Part of a small language model's weights: an embedding shortcut.
Each number is 500 + 40 x the weight over its row's rms, rounded and kept within 0 to 999. Layers, rows and columns count from 0. Numbers have three digits each. The size before them is the row's rms in percent of the matrix's.

# layer 11 MLP up, 1344x224, rms 0.132, rows 1138-1169, columns 0-223
107:534447450502566506526459559439478453496514523461478489492505576507513485583475504469460481514509548508466363549516438471527533471506533486490511512472437489496437535471505537480558547497507499511453518472491482588471479532541516488499492502542472538519524537493484527545532474484425516480433570520461484463558490486494456452470606419455571491479482552499428451464495466478538466505453522405437490525491434509472483584501458497545521547459601508591521510477553519552445455497510428502508537497495479493502484454506554557521551563531422480510481510504454466476421523560493528465512511474545544577488499479566458525472567488552474491568529418438503515491553491511512476501436
100:468550465416481511520538553484535480466528449507521548509504467473521591516567533559458523490501500463497425509512507550502416542482522537531536493428513555473430461456454473502495530535520545573452524493489512552483573530566510415508456488498538488473516463485480543477424530482472500533551542524475515471536498507555555540524492437511556477547501444459533489506500384501448498533437509453463514505512507456567529455422496548441491451493476546545537474487545533532477512503396572552456556495495523468506532519542519445515444524526510542455528552497487481534578571484487525577528504453514507449571528531476470384484539486480469459430512556552512528592507522483471463453492
098:531542546459550469528451481555525545532447536526481507502551476521586589419515522592442437486458580504586444516535443480466477513563560439551516517529504485503473428505444532444516509521540483473501494497502494566572525507486489451509465523440465476489508489518439519452537475495470468489530501494528492460466473521443555484441511436485502516518516517572491470502400470517509521547472541449551520532458577543507479511515413521432501459512553426501517497520564500452480521499457471492516445518532537506539441522482451543474544536577457532484475556445449490541488537509491468464522585470537513572535514430515524465527477442519436540497513497514418416479535403500549524473505
099:445492525440430523536408488500453538513499426464482559482494521505469418515484518508490512465500557473557466508530503495425578510559476459531463487516449428425459511507448463518506548576503572482615462447490534482493493455540487550457552561484504466526490550499468556490539501507510492405456511435509441471602464461500518508552518558468507565471511523462536490510423504515496531502518553418513522499517507512497480523505464507539512487528521568525480473485458564547523538442520525527468400512455542513467423485454493521521543472472490444466447585457490516495469564474547437544539494488524461533536501547546384527517516461475528508495481561481463557502483496531442442496436
093:485550466516403543500504600551497498504519474507484526495448504567420518517544580507556498499439543521409566491521514508488443444495422494468470547469524508484579463524496487520441429528467475574498442470489523473515557521517554417476511446507460443566610506529522490454482497481498560501490473529504574505523496474586465430503423524571492468513499468531525464521496573587461516532437479543470545499572501509511458474538397528446423482464473470525507483466534462470511570474513481493491536479532527524496555531524508508579479471453471529523551482540520526476568478504455514501484449521553522468440544503511458530508481573461525513520469478542456476478516522504505400453505
098:533484470480396515440492450474442470504495513505510502497506512488453445563465463520597539476534481450515548443515481498521516526547536451573400503531505455480488502467417447539514623481497584510492483497546544502519486498451455512507504558524526522470533431441498431511494537442507505433505505580520501564486479501578509537544473578423440472488466438491526554474602524555514498499501588551494522510527521557433452525503499530557535489463510506505495428498495502499401474508460507469493512538452508556475545480485546526515475524456566538578513477532527482518473517575508477536536522500609509497460545571506522476476489529516498431503532557551460513570473538529481530486521
101:472554483500487561621426579514522470500506536535492486577492587502480500495444509508503398469527492506504511478523526533460460509488536571483552468517507538518494471495568526554495458529541463481411478501561530509473474457543537508472426469451466469483496530409481496485532496476491484502465588426530458482519481341433487529498504490503463524527472495446516523468502439493494507541522499522473480432541485511590472501490495455477567530458477520540509528487494524496529499467528519501536494493450477476559431504459482480502565508499476463527542547535542518403506525467549485502417465421576450555537501485453548469536476443518514548487603568523519456454464524561516545479552
089:493482458547519497454581486454472465471513477475493571453445461500466526433544548461543526500480469495461502481554442489576486522515544467470571523505528503433568507474493463507508415471509527458447449515463544465482522442515484486491407506470522531443556635534511530570537479500437523468491440504522484454448581397528451464562501520472468500534527484513452460457483507500523499463482515507445460551549447490538452428500510548453476462473487521544500534451552534506447450464444567518506532478487531478538490510505525463431576513553501479486555515532481475478453464533467486503493436446438582539492482575549458484495542486462593598487494472530490446476426514515486519539492
102:523512507558500476433451567491442506485492526404467489512529501488553534445454519529516441467525507497502496478519445466467471564468492452533480479523532473559473538508474467565511537462474484471527493521513506562559471478545566544546406450491462466454463456595535545442490452490488537526465501489567538557512511543486515558564553483516539453455463519526553518533519445480516540528483436498519542565521547418468484499465537557500420562500603541462452436586452517515555523469513589460573496511563463454482492454450492522459479498487462491501442535486485418503513556461511514558463449441477436423498496513549491487584479494493530485498551561495531530520523489469536566530539
101:521469483510475462495510401467507512505529466487469584528494526475499489418509470532544548522429556525492507490504463540578546501501461507510510520485521529456520477547533516623489524476472494490494540514523443514530553515460486426516513506460464471493488482570492551455488522485526485462529486487451452483547498477496519561503481458587435537513455500424463439437553530557449487523398531585532534515450518550514559497450484476523530552541506524495470460529564522543573460504564478467512466470445557539514544485450526535489519424511476512512516492508526487583540459470463499529477550559509556567459376424538409517593552472491541492470456512487505452522437528533550463451497
099:546458513525521502519524466475552529493570547419495507464564510524501547499498450525512474547439409521559556568422552475559478473498512564547546424504498450451465473462485549484478526511507428519436480524456490519491457491424519524496553472432484464502465439490482567534513513433517519538505484454534568531441441453527574502466525511501513472539561489420468580488530462501508517519502538470526443488505523548435472493463539523558495532487583570463507487518506513504499479471520490465454464442465467414459483562517513523603550507476490451399531488447506515464471525487538479556555491454576518458584497460531524552514520425470469456554476482496522454437492471563465525482477
105:541523521556545483471479505564461543436523498450493502519509515501503483494521499558487518451487438509478566432544492449491552551561481504404537528538484431472473509545447626483552501505590460424421458494452440555472426524522465518530489446439497491490441457450487505529527538493478426466446445482481514472503558510514466516465510473545429513537565514459494557549458548557513521500446477403499486557566525513503470503446518470498545496495491579434550503471498483512465521463494497481494542461416528498439551494503519515499516497520437540469534553506383507486486521496564517496491521453542559476474493540504509499473493438499434453501474464510457481506553445496426426571454
102:514576544460502560495474473486492552461451488474526555433497539463450472435490454505463408561498481555521470504487458507446472551574539431463486531495477513518440585479554492493468532458562523546492525445460548546506502546482526443429519512493491501482547559478485470550507552515492498482503445475558523546517481460431490441514471485469483518553436509521437560460481489510474481570460562465543497512472468481512601501518488488454515488409505513479485426429608584460450498520487509470493474522496502438502502465472419491461518508507455501457440555475503481495532485551516489515575471436462456480457536508514482469472548561569487522412458508532520436461479486378473518455476
103:515452500523561482553458536494471523492481498481560454513465564557483476550448486545529584523544498512525547367565445466526442460538500446461483444599519522561521592485481491532442512455482461547522552451468512497490512506513430498502469503483482549492451477523515504517501477494562510520533486497471548519434448544517499426488486466479485502513513465442467526526491574468522506466465477493536489544491550531511498433479517482515492492515521485554521475537541496546542538524506494454453553419480435489566559499503443521520501551507509503476473568400482490452531505572551450504395473544532547485508511449519480559470464497501410550406516485549470494462529559372490481462562
112:551478501520492567521498597513556499544506487533446521527486530517497506427461436455573461454546454521500401493524495413505544417555504504564503424524485452518500502531481462427504516483501539570464545461470497444457466474512497479469559533533489528465422553446445479445523538484503476490469507454552505526464439455541511496450504531451479521458470497460519498577544473480483527507414457537512500547476431549558511532476466456475514484492507508451480431430543475544504501585511492545493480499513517457482523533537516445482413537486479529460572488506557517467499495536535419577506484533484462590480529551503471562447488554495469509454374539478561524496467504452447517483451
108:551490493499483449453539471479476501452563435520555572530470448504448551507484479504514473475472474497518495502464467467463467491485571408437536560528509401505423511468510552535489489440471572480480483434466442581497478468551458536518505421463535497546469557493458495416487543530446483492428508614525574416501504442506491512506516507560389506561438505503468499519436535423497492492551480490523512457464459487441494525438432545499495515566515518532495518515487547444481476545459508517470507467436440513495461504488500502480471497491488477520438515539463504501545490504412482469490473478452453447527514513483567450476410556459498543514578523488460530501435491457514484508422
100:535567506476507489494472510509478480498451477484481573486546523539514491558499486493544467501556506568551434549536524445562540550481503496514522559482539459494445553479410462498491563467507509491500448564450489458594541468535507428493512467497525506487490439477450484541477512453469535486443498559582462459461535414477506423481544545542579475500527469466495501544569517442559530529530480462490377480456436501457506492514466571497505505572558555565518501536493533528449532469543538516560521466432451523435441531538522422486507487481477531520553520537537490550533508486421450499545539495494506505496498609493498487483455490539582490541539518457456533487488409475540466548476
101:560495473446559520500542535493463587477479569503500517487460514442510471509575550505597505428517509567421484484539469558519510490516473570454458507468471513528510511516525460507501459550557468500599555508519453486554469542496518540556589529497418501429509519578523545462486473495431399488612510537523534493513516474491416534478637484518502471519536467554445498487477467488488497426462529521564501478520479479518522501492470495453504525485577477496499492489517537471490514517431493545509471433468386466422534442520529489466540556466490441476511467484546445511476581551464499502530455527455472509478479479526487447484475493509501463529538496494402470518503450515515479520484
099:479557503524505493506559520484474460552459504486542519570507467535543458508492458568447574471480479516485465459543469533604510526562446553501482548540528419557450534504559454405518461453526466544526475505545542505511485548523477521554489500475521505494477488472447485519516514506532532476468511500465441541448484501543457450543534521598557541530551529445442551565472490562532493486530433525483519499491455503555431493411496441489510510489482465491478454485472549545578476506541510485507457536449605501465451479462476504458522512510529504602454469521460452554484472503481575549452566523560566525468492510482512458449524534476488516538455546562483566448440561523512503601461
093:538465485546465511536476568518536558555484466508526499542469490517553452455512454506453554537510530562497404611525497489500442508506456517506539466566563475563520542527501522491485447453399578522481483535527511498564503541488501529516414393532458464573487477561357561524536462539485572534526514513473485457536457466538508527505555504566470448443510530521514505487483444466513538483521460470497521468523489574476501527497552493493585476510528469533418479595470528489541471560482515514502484501491471559541463530505555518488474495551451474427544502462536472459505530482494482554563452526475536549515451522552416486452530513518431527483509513505460524541505486467471452445482
101:456533570503428506518446442485474513595553516524507432524530497503542480487530434563486555480457479473504508534506467593480475528479490583531581446504522416484462581460505411558453474480439412526543501509474449455552451535531488530498546474513521545403477467449526515524500555519487502498477531404513487492475494435538450479507506544480470524495459509457542490524521537502461494530549518552517472491473482473524510522444416574570443540469516500573503455486541513464473575533475433514504445489522529498491466584483483456493477535572483513507576522463406555476534427481512469503582538490529539540420469486496478456480445498468480556489510550441532496486522458503461500496500
097:550544492506460493476501451506524405445482525454507493564458487521567559472449542516552520515466483513483495457568552548527511429450471511527517499426479606505506487521464514498471527519547544465486447538551457507490526448474487504499497545497469470561493440508494456537469526525501528435539520504444462505456507519491531509531522477531485493519503464484567518467445396421529464554478412533438507559478559493490507456514530501482475398477458467534510507458487435474536471493453515542564498534495496535410553522430448473557488453490496502525575574519470463465527616538486489417488551558500546484494459502461466499571464468530489499526557599550537496581472440490569525502503
098:538554485477494515452484525494471517516503506468530522573521500504513502476462549541481443500484504485564505576475502505459526441409476436471529515564532534503535499482509457461533514472400416490411457509489478493508503533499456508541453509507485560444526464580403487460516513513493491484506458409537555465524542532497509473505528507532558530517486544515501542556483510524459513475482450559516498507515504526476443465559539512538484521435469514469523573490490580517545511465503472551459472523544461494527549532464536424392606500476455512476466581529474567534467496440421488480400384444452535493486576563523475498605461469489552471465474529567510502499485501499455495514502
100:492489500553402476446449456527507559514541480425510525454476463565489539546529479499451443581462504514455460439483516469560468472527496493524432461428582427458524458531519468547568484577551433441428525548467556508521498472496466481458535542475533609441539491502536549578463494520475560456567564457477499460488454434530442430463498548472577511480477559426563510495526449509477493549509469516487527510531462471481539478524587545529477497514502472509452445507457459477445503574444556432524516494534572534542511475502462502540498503485535519513524566451544475520482519506473492507454580448494501491505493516524475491514547495465505479471464486505483561499511481537536453530419
100:514477491510559518567514600440506479495462498499488466530448466593482510517517473470504497461515532524501547529535569520518531489484549484439455492560519467441496519509518420556460438500507431622592464568540487501575542542544502516507481589470484523430434441477513433520453517470525498547470463476529442493504505483537549489498499531474516542520461541484547462521466525532440515527490444479497549523515506532502432528425518510548553528531460526489537551524517457534479536499436460575499527497502486445468475411510421453558466497468483488486505516463496521493505563468506494474481540462518526443548488566474518436614582492439530473472422531502462459472547492478578540548452
098:503511492529550542489469475526489479472468572468539568493520489511514502490453430495553459460467557494509495455446513442550493534515490558494447537467515476509498497448486511501477511423536426504559528535570564480463492521479547594450504505529486515472524527546486573594568523454547556493445555479495469485516500473468499516530519414485522482531470506498535513516502510508462475499485523540446468544463534433522468596397511451529532468460479457529571536475522523505435432431511519562534526546492532503517528490499537498463529490428506555440499451472462588598457478551482541531469586566492446549509512504467500533412538527486558462420561548521459427521510553439524495462469
099:445454540435452472483518466443424507467519623530452494572513507485479509532494496506494479483489442500497489447493475500493457512538493526500522487461500447556485502446607480503424459442474410443491482563474552486492509491518548493508492437552566533573508454523465462512412501441491462405533530580481507431518431518497540528481502544468512514568528584468459517573491445541509454523488505459561456477556487502529530507548495411528489449500504522512516471463516511516474465444536519466525504491513464487535510515568495511580523561477559474473539582522432479455465472466566479555534551470469503462515538582544506558498449516459456486496520468550541575490507497482493442456428
097:453435519516519515520515538485562565560534486440505536439529573539468511503471403500580572518522525572498503514452548523487509510474480460517545503528477514471542482534550481560529461444554528488538501439563546491488526485516499479526533513521531467508526447581553425537531517529516509579427502531558476465470544469572509496490555465481576527557507534519498593519573435519515460469495474412478550457489477477495467518501505514531521507500576535550417442504570517506472524447605378560486502500504516535489455551538535500508503525470451451488501444509554486436441516495529521519556478491536548483467517483534458492507554542459528472568444469518458537472461529572524515559483
107:443435533566505485457501503457526467503503502481552513451481486507454488527491562513516524466456536509477507515426530482485467456478532487412467580575511446443570503503436437516561571533517501508397467526570580460462503526368457448469514519416507534497537544499463498555476622474560524465493480432502512510496452566472474500530531501483510498533516495455477491510457556509524496512486457587507546574478452519432451510454468506510505538495516497474451492559492516480452469450490508477459490418537524522502507525540468498493418424517534500464501529517502493473470509476482480567450492449508554458504544446514490423530486528482503625524577480466473429494445533508516477533470
102:558447489483468527495446440553509562421508529524569556479532522471475534502547519490517496479490451491447481449474512543546538481517526508468559522548493446565485502518495488457514526562558441492493421520362483467532510447471564529489566527499445558381470472458440472587476539542461517442494528453448596451565503490485467495555556509468529479514514497554490549481459501535530514447449411512514528505477553435510495455499459449504580569495451468490421476545497516555431439502458427470497545538454509469503493489535521565439488474497421437496440540525461495499514510553438465497529510499517511466533540515510503469519576513480540553512508523471453485512520491498512474463496
100:543584506406525416493521460520522514443539536471532486449480548421537568544490521456605503483478462558575565486596498495485515520471486499536412548555505513501470510573448451509517504505513488513469486539478474488472488542550471506440511532524450497499485465517517565576538454476486517535493554546523488496501581540544537465458508552529491519454496537463530514483448477552531532532498558509462424482498511504424573531489574473524520458527567539455499513458541517442494517432497486531453483459512507491502482499465511423537492515538483570456489474505466469559440550570490510551514500544439441530529513555554507474541492564530597476470510569408462506497487564506532465575477
102:543496420423511491420507496501488472527441555453406510524528556461495493472436471503459551515529494561469472545495493522582489529497496445485487470545478492581484507522560515568463471432510474487557520522522456540469523578548443492454495468599497446471532490523486450500528522484459520572467468555516474533497551452547500500440494473543435541466491466488526527498455519524444466506462504412467522503604436535504437554503526537506499523489469522509511500501575522518531521475476530506480500462437451575517446555505484509530436512549458484444518530524470497475548496479534527477490471418560461445516522568565429448392441485532527516500563499460481482524542525527513509605562
# layer 11 MLP down (transposed), 1344x224, rms 0.0488, rows 1138-1168, columns 0-223
104:482437530539512561495469519441510534481473443482527512531536574528461494481488524501519477493537427483525518509556507491505438530520441492479529460464563418452445447568499535467515432492485542536540521520523544445589452396522501451483397442532519561503489470501555532524475467551480461492529512523527588524487512420489467500467545576483479495545517418495534493521474542562523523483488580457510468477477550528551489499531501562466535527533509536520478489464580495482523516525473528487483554523465469447429461489476513570540518433550490599442555493500490541492464412531503553479519519527554428508548534555546614501527518502550484450518493535488442511547493460436569510498500
101:485496498523522522558488505572500548523521447489493515474455517518482511529527499526457488494492464560447456508446466559405519495474483501519517523536504561470464442476557458457482540553517513531471491510509580458592540476559539547460482528504493510490504514501439486513502475583491522513536445462460459538559545434486472529573583498451380511478492511480480549516418473452483457481496510487542565439511497550503432422492520434430510508513551473430492533585448440481579531447501503493570442556526504517538526506519542500459580475439474544532487475528561448602567527422503491480529459450547464479505547448518571512470536444531486505516479492496504585503485498562536488467498
096:379528485499493560515502578508504506463522477527507457446509553449500507520507488395529418505456552481512472506430563499547448521552506532507495471539579506449510513525507523551494449520538460511476507474449444477543459483488515585516486511518467515490578509534427500555481521500529435461439459490543529485528468513585468447496574542529509467500507514523513461538599545569478516470486512481453553497498453554539494519447507536548468444467411611492487546480489497448508553551439480516510493531535543534505482520496477453476542533521516488460530472476433515459506460565419598496456467470475467482532571425542548528517506577484442464533487534491482516582475508467520510564457
098:474588488453579496478590564539477436456452538493536482483532607449538523530525517503562475544542453486501499461490498485453450557517460488474488583482494495510583485481460514476480484533431545504417475518588424509463485553441499525506509478466542544392522487491539463487529489524431487460484452546465471457489514497520481502479450506553524515503477500511481490483505415439518494592529558410488494505493488504526445459537493436451466473544464431496551488488513454481473507454489491537577529453476585483569422428545485473458467574489510465498497460489497507466537513512498540517499541535443503467573476477521508514463475553497513464421495428498476409512570516474550525458494
094:505521602483494503518572421466496524420551460602567490408520497496519475511488472476477476516519479452483508507488494424532574502504492465523482517554445467458598500486407505398472512613474551455478512467532477468557421481523432468477514595491512496493471442527503506459483488505577528494506477600431511457433497500481501451477448492448466547538498545514564454452554440474523517472499505547485488473447489493474508488560530542523507514580515525476463481442466517554484478525527444505435514450505529517486562505509516533507445426524481495518462528460484473512516493498470544426428542506445523460538533527516459452445456466542511475499477468445439515497466496507492591528496
101:531513492518456530426568502548532429421510500425476512523487565434532552520467518503517549480540470530479488505583484468534496500490543550439466476533495460539516518444447523466447468530508489532541488460490458417539464474520537554483544568508558501490550521536520575482498499539508474464540530483499533476477469397505540513527465470517501522528443563425577395463487492540507470512472450549521472540465526431515524459527544479451499505478585416492451575536429510479549507507539601510449534490384529481523479527557564479500459461543483520487537479508496513450503515503499482502531580474483458509538507498398482483502508470552605501521488476468521433473506504450523473418500
099:514553476420557442493538449450438564489547458529467465493560460475529434511489524522473538521503507572556525534454466452461571548582476418512463524536499519583486480455528466463555469512551508500414471465517562561507458461520504536536465519472492505520571511532474476542482471492534517545528492571517467523530518492419487454513478468514489464554485584564502509562579538460486521427493525518505495497493574495505530515519480466502501494565534461481524507520469507549504378486483517441485539455561495480560471477566518481564529542534497413448567484548443497478517524419482499436524485527504492553470507468460567472484496502488505566430459503531493512576577564517544522461555
090:486532435467557471541490570534516528530467456456523479453440549502502491475490478429504422554485525517572469456460468519589505494485493488498600488454498507472516529485512505485533485433528401528443507563394566520569438495508492434461505480440534530474461481509510557435538485465568510475467462524546494476426501523578515543487498437431509462494458484530535495488533539457503474531483501483514474481466512516473576460518472540546564549475451506474470470531519515517540518453520461488502416508473522500479544530555517530557504454390507510512460453476594610476467510468545507555471487486469462494504488507487513431560516462474433482430533419514517517455499520436518448415494
104:484519495454484511474517428566479517427500487509512528466496486562532570498480500497539511550479501562526455491491535510520471445573576502484491528486451560491533535485489487540470507507565454478508490527504550444476490532493521566503502486501533541571565549453492524489431534514499570521446550447521487469489486487474422447465454473505486507502457499479445524509495459397464449526495532504469511523514551505542494525388519523527477459415551462508500516562572582450587459509500559479521481513507527549487572521529539527540481421506460443548535467519517490547526411505447581537469549561552498576518589440526426444416502418490500446545527487556492481548534552484499508472462
100:489470516478489427530509538457483437487535548481438500497454460510528473511508504545530499488569457587492471456476404451486515550555476480508508568485554509511508484513486528447441476553480480513513517530528503473490489491500521554451522510458428499438576544498453555635543507498495519505468523420506443454464418463563478485494546532432486468461486625448492485504499475553508460540480470482511500506483574528482462463541536464506476481437481581584503551486491454412542507532436520515498436454450546497530476513499541530470473532494425477555445515509506451428493492492494514471456520570582514510453418524549508500421509525476501438556555478488498466499464517575444532530482
097:427504482507483529514426579503487490497498465520538533520485530510548532572521506505476455468502519496568457466574487468503498480529430552517506478443481496532435462487495444548550544454498465425467476422521492535499472482532493539467489495525493583487577458522502473478493432499468487524455563421524469563478466459604485508447566541463476472487455537549478517496500520433507453484497440490539489469533583485500508519449448538537545495454482452540474484533419518492546494506534537462530516451502591575487472446515508520504496515444553475589510517519489475447494512460509457472442568461535553545445486469418504566449609485431524527476470606487458533582505471475501448506468
103:525551556551537517486518572458522476537523493519488495467519505445527442507512464473504484421441449548507421459516530492537526542525485552568561483536516472468432493512539549508518535567508519423513507517497520434537482548453539516430502520544512467475484523486503495459466511512524493479443503420542507525442544554451504522549493485497478526526460500535518516482448493477510520482518582430467449522493506538488444535490512495580449501467458506457491537488439526514500541527494524443527427480468453492422496523426481523507422456515525507488538493490574473466561548583489496468539576493456450468524418505457494485490520532576586490409411527520437612578477590489570551533476
101:464531506498471520526502461512469560519571534505510465468454502493511539434458549559504519462493527533509473443509499465424591560549564498511540564444417458449581457488560438536484523466513469500531554492575514500411472449452508441510466454488542396518546476574511444480520547555521452521451509475520509452504481564535525563504536440523463509497499508502486551474521514513436532466534556514466474508458511453476506449479553535439545557547477498493468503532503503540557515434517480483465502483504525469513493434547492504426483542482514449510433440478600548432419532488459543453514560468523602480472467514465437459584575515511523534501533505485515506476575524492519531517503
104:534453444534507574493487447494522526550572443488469462493418515493521550499518493505465556514590470531489465469543390511503468520546441526542483514538425541465471502466506525497501457498510511529479484555463501521460519523484486481519571534508442432474509467527475400536498480513494510443472446502510469451534550471502538566580490520519470548561415514455492526466581547439478499570492400539479540472458562508553477419520572502504498446606407448509511459473532530470477491529529414501520462471532509540446463541444492492512478530573562476532496471519519451521444506472489494466574482517459591440460531464489505507495484542474567563484462464562460517507476528499487512501511
104:538479464507530526485478517554499493491490484441515415474496475484478474473429454481537501446508428431599462574479528496372435535515477502486530442503485549555574429502520543524484581522528451507441420470506510419530520444592490485522493491470532510521538479530510449371526440529528525500535471439491474517420460480486503522571538518481473476514479468465494424520520476516523440459455473478505500521553435460518492529477457531458492493499574512446491464532549538468558526526466546496559511484499474526514558514489535449513553495508479488495462494458567534526483472508522489470491508587584549455489459443468505536431501469496400430475510539551486480547456551518454522479471
104:479517554446444477483479478489490510582461518550504539485504513493541450527496522526505515512522466477514453469503488532509446498527537519486465471467434556404582465417454572436438505489521487463512498482500573646494398517533486524518450526533472464471474485473559588561502561550512555530495459476443539506506498457472568539475479509458548436474511523467464414512422445518488546576540562530497503454501552462523468512504498566441531485460453476506454529451479472492514538480525470423457503456545468474515476459424477506551501479426470542487507496455543534546486485507494496440564500478474472503557394471485468515457453597506503505492550460551473556527511454523497527483516
098:401483487509519477506563499545527474491459407489438561541488504472555507485489507521493470434536482522508424497517497463423491432499536447484468443499487482520492499472469531465497469535496576541420455496445502503477567510517457460547468502474585495523537542453499522490464514525486559485529520450494523502501451435496502379446541509485522468497405543519437508576521520487497463578552424535493523495556588515516425498490562509477534516478576525509498473439495468583500481558506482545453548544502572468523551521545544519555526519448559511543531542511514581480526530512471551543534389497531509444496469470496487517576544487485545442470489497529493480430476502490536544432554
104:485479567542501458520520499484457471541409456474485524461489495480482474480485503466457491446478476486531481550534499456530494478476531453501498517499531457466482513485519511540506508536517528539543454537605514499483477538492502467466517495479501487471542446509456503469535556508484460523457588490470566388539423556517525554527489558505498548459525400535524559473483509486524468529585380535499461470534480554503525436488526442507412481508458495505502439513558364473522496447590487508439515513525503560478492514439488504539501518474535486469418462434476539512548549527544569516469577539447411512530498461511559545539471489530418504537523506459574451490533535464469502573523
095:526500517424497443529444477494466497508491395531512509439550511509446438568551441457544502412605496497525456491476485545482467481521481498505533460494578523551586526538442482504536464500476479496547484479508564559517572476531524499516571493532508448520536449476467484532486518465445525558522490507523467440492549507493515568551514520458539489534463603538498575486449474506471559482469494451485464466454497448465519507496394546503458423531484524459511528439476488560506480593466510461439488507451479547438551473497532504491454462530521479470552418485441471558506477491486515509474545495458455493515579448549518460529452486547578541465492524566446459496462457444513439482480
093:498501543478552507461446488482442428453513555565418540473550505429489567537536577517469493522502421556480540532490485533489486429497492532478426531404513496474523524523501434532519507497515468470450483561543444490520524467517468524524543498467517497473555520513565522500488563498488443512505502513512514468558502434492497449451465510484467453516499554455455503480551512522467522529524475537486556529493598536583522518603509500524529500474490517478482526525521535463479521497513523520408486482541488446449502508498497436547565474503540512472529504531548433577507509524561553474432553408465426451396508560532487496529443451460435472521501534467555505422545516599442563506506
097:470504492473418433404551552489531473423551441538526583485465498508520520464472494535533492524490422509528506478519509473543524459451543439571514456422490576499508513496567434532534442483509464468560517539605496461509484509477433473431442502564444515528468483468487558500514479500498508485475457494471441566426473545555517465520538466504496509587487533478538524483559439518489515509553460480452447501545486527560513511495452514446509519457521492429504487469518475451512501502483536519555516507595498466503516557504481538506527433481479517469436456494472528460465497457561497468624520542549552437557574488454496562552552500512508513504516474544489565582481490505566493554519
097:482551495392549481464488518497581458558542510533505576473480513476518466481442438510419506502489545568497499533504492498535454416517487488529493496533539463515464493528533538538550464501447488474489493573561521466499503456498535476518550461506477516450446536431470530562465514477480464538469434594509520441446580462480479494463575459476473420456511507556528488471410392487468502501505515504462529572480561533544476472502494469561517550529511529478541432539499538527492533470538460542506517503479500489563468483565513528432617489423424454471447443531511542481552422510520476461484540482541502500496410478477504433447469460474476514488487463513510471533509575484546462534473
099:516531536472452520509469491572410503443477428571473551547479466490496514482497490517574459509512519520490456477554553533473396490438535498394401490419498444574481464521493552513483535529463475412545472567529472497546530481483553497493564555471488454553504525433504503618545501500442500452469473577548488511524450525523496556521569481547521431474474465534525525414555513526491487531520486489522477476490504533453509502486494566479533503562507474512562490511505502456515440485502532431465499492515490419541471528511429506565495468486496489525561472496500488536528419516484451479474558541552536532516416527462517442489486522488463497444583473493530518556524568547471530491554
099:495452513452436500566528540445485442480478589556453435432494473471510479573513460506531582493478506550435542529495542469510492484485524494509539503539414500508508447513594467464492463458501517532548543396512453492517492467497525560453510517559472447478472471477431506496436465509509456497557425571526477479526510522545511409441544459514518418567472560470518514482517440495508519522498507511426448488474472440552468512482544508541502434513583546507537449515535487525491506455467451518544530458561514492408503468466519478490500496512454495474415527517539513531474475487560519431470548483537472529466457491493560458519521516555537475555522485530431510533493576583525468457402
099:541535433548491487517491564478412473530532448468530501508500511483454487534491431540476478539543423479454507468536459584549500489506509516510503510460457553430454516489477562426472534472557513539489427510552547417521540525488495502486544494555523546448485459514479481460414487535463521427421521540503469514460483460470448436500444520538509522463518421442415519568453557547486566549571518446478491512523526453440521544555509427520478519454449529476468541529498542519509540539486510498518580545518518439556497596456510548560498489510497475521433464470502523534478449457454569509511525558536566463451551546459491528500476570561534482506478451494478506506505534464480551502578
099:539477514555506504500513496493469489527490443519506502475526524525464475576498536542553503473585585431548578462476531483439503499570454463425494497478542516529566484422454507519499470502511502456517498497440522511481474575437500453491542492472511465539589479480465506528515500517546488604440480465472553571531505521508456540449516519460542527408513505559484493528421494482480448552496451564477530553479445466466480483521449535520521499502517443550515508549515517508477432468488537486452570459444556405562480372534477538519561411588545495517500564499460527595489513487485442514500463538513511601458503527516481504466523543509456484460521481439548483488525510493500503537473
103:505543421481439478538529471536465555478514493471479499491488503459451519450487485443523500514504475510506435472436535511511538488473519612492519531443568455528524493457511480542488540544574593524429484461546522508527527472527453498483499493405517502475567501536413522498439592514477509531450543446496558506519559471427521503541510506524493546486498383449468532491478468460467488509515545481521506429531483490484555439468494541552526494493445420481461421522487524464529506460494460544542499485449542539465515533540521558519514453545433537606557436505549462562479541508475507592566493466464503475506452467597484576511488507478450574526464526537469542503477538494522447494488
098:480486542473568513475482467475489418506475449543519472548535520448524570486481487510536467499483536441477511534527515471472460505455532541489518485430458454540555539545434422541529499536555469484501510529538509498444553511477533473514417524542508495513524528497447547423458579516447459538508515444418470504402476561549460465540532555447489420497514604491521499521486470490587507537516461556439481530508530594433487468549477547549486488471446478438536452469530532464483489547507493464468523495528477482523513467531560468564483530552470477407523506554477457542522520503459464488451479590482406485549482493554520525480512515612487552493440460513475549488465481446522492523553
104:476507464519475421500519425478478462460496514561456508493535517488451492522532478439534501621493455546549532470458511438522471489496509492512501524451585531534538474548486531532533416491449538551507515514487522556509529474524425511448518485502478486469458433464499416468480506466571434505500484492512442532484524425446495543498558518467442499474521505577522583483489532503485518531402581479514500521496462555540505462499523466469513528550463495475506551568478559469419557490591524526532509420453410500475442533473554450466536435543552560555489458509504445461465525555538532536549421497518452502537514444415454493525488474549501518481517507535519462470505549489487509422450
101:466486486482556526509496503468549544510519553555523539480530485527500506526504463454430503504510495437585473521456496540528559531554512501488516506577505507429576552476465530528447484485449567511482515477538543499482494583404558515529484514437514492477538460438565527463552447426544484498463569451501520505447455460452541521465540511516532555457547445502471472577483451480525500463565483419526509524472431493502500469485538512526500499495524503516470472474426449474602499502568519484562469523556539456489490617522521486551534451480491481559432560466532500464467499552472583484487504530426572480509475486554517475512519397538550517465416475467532537474537587464488501515501
098:543421542591541564503464502538457476564552503460472492482466508460541560444429488501506472488499528401460490554447491488446481527528493484476490471498525458505518530480496547555496521473515522506492537459543546443507524404554513543539547522470409454465480513433501542526490536523505510536482467538495516539545543498494558516487553433572481437472512485563497444565512513450488547410559458498515521498473516538558460531534562582521502505461472503475545570559553491431565485446581481576510527519504514542521525509484529556484502528561537510467465434504531507496452427504531566528434546463521519463475542584490474545522503543508529523445398437501542528456495538492530469495564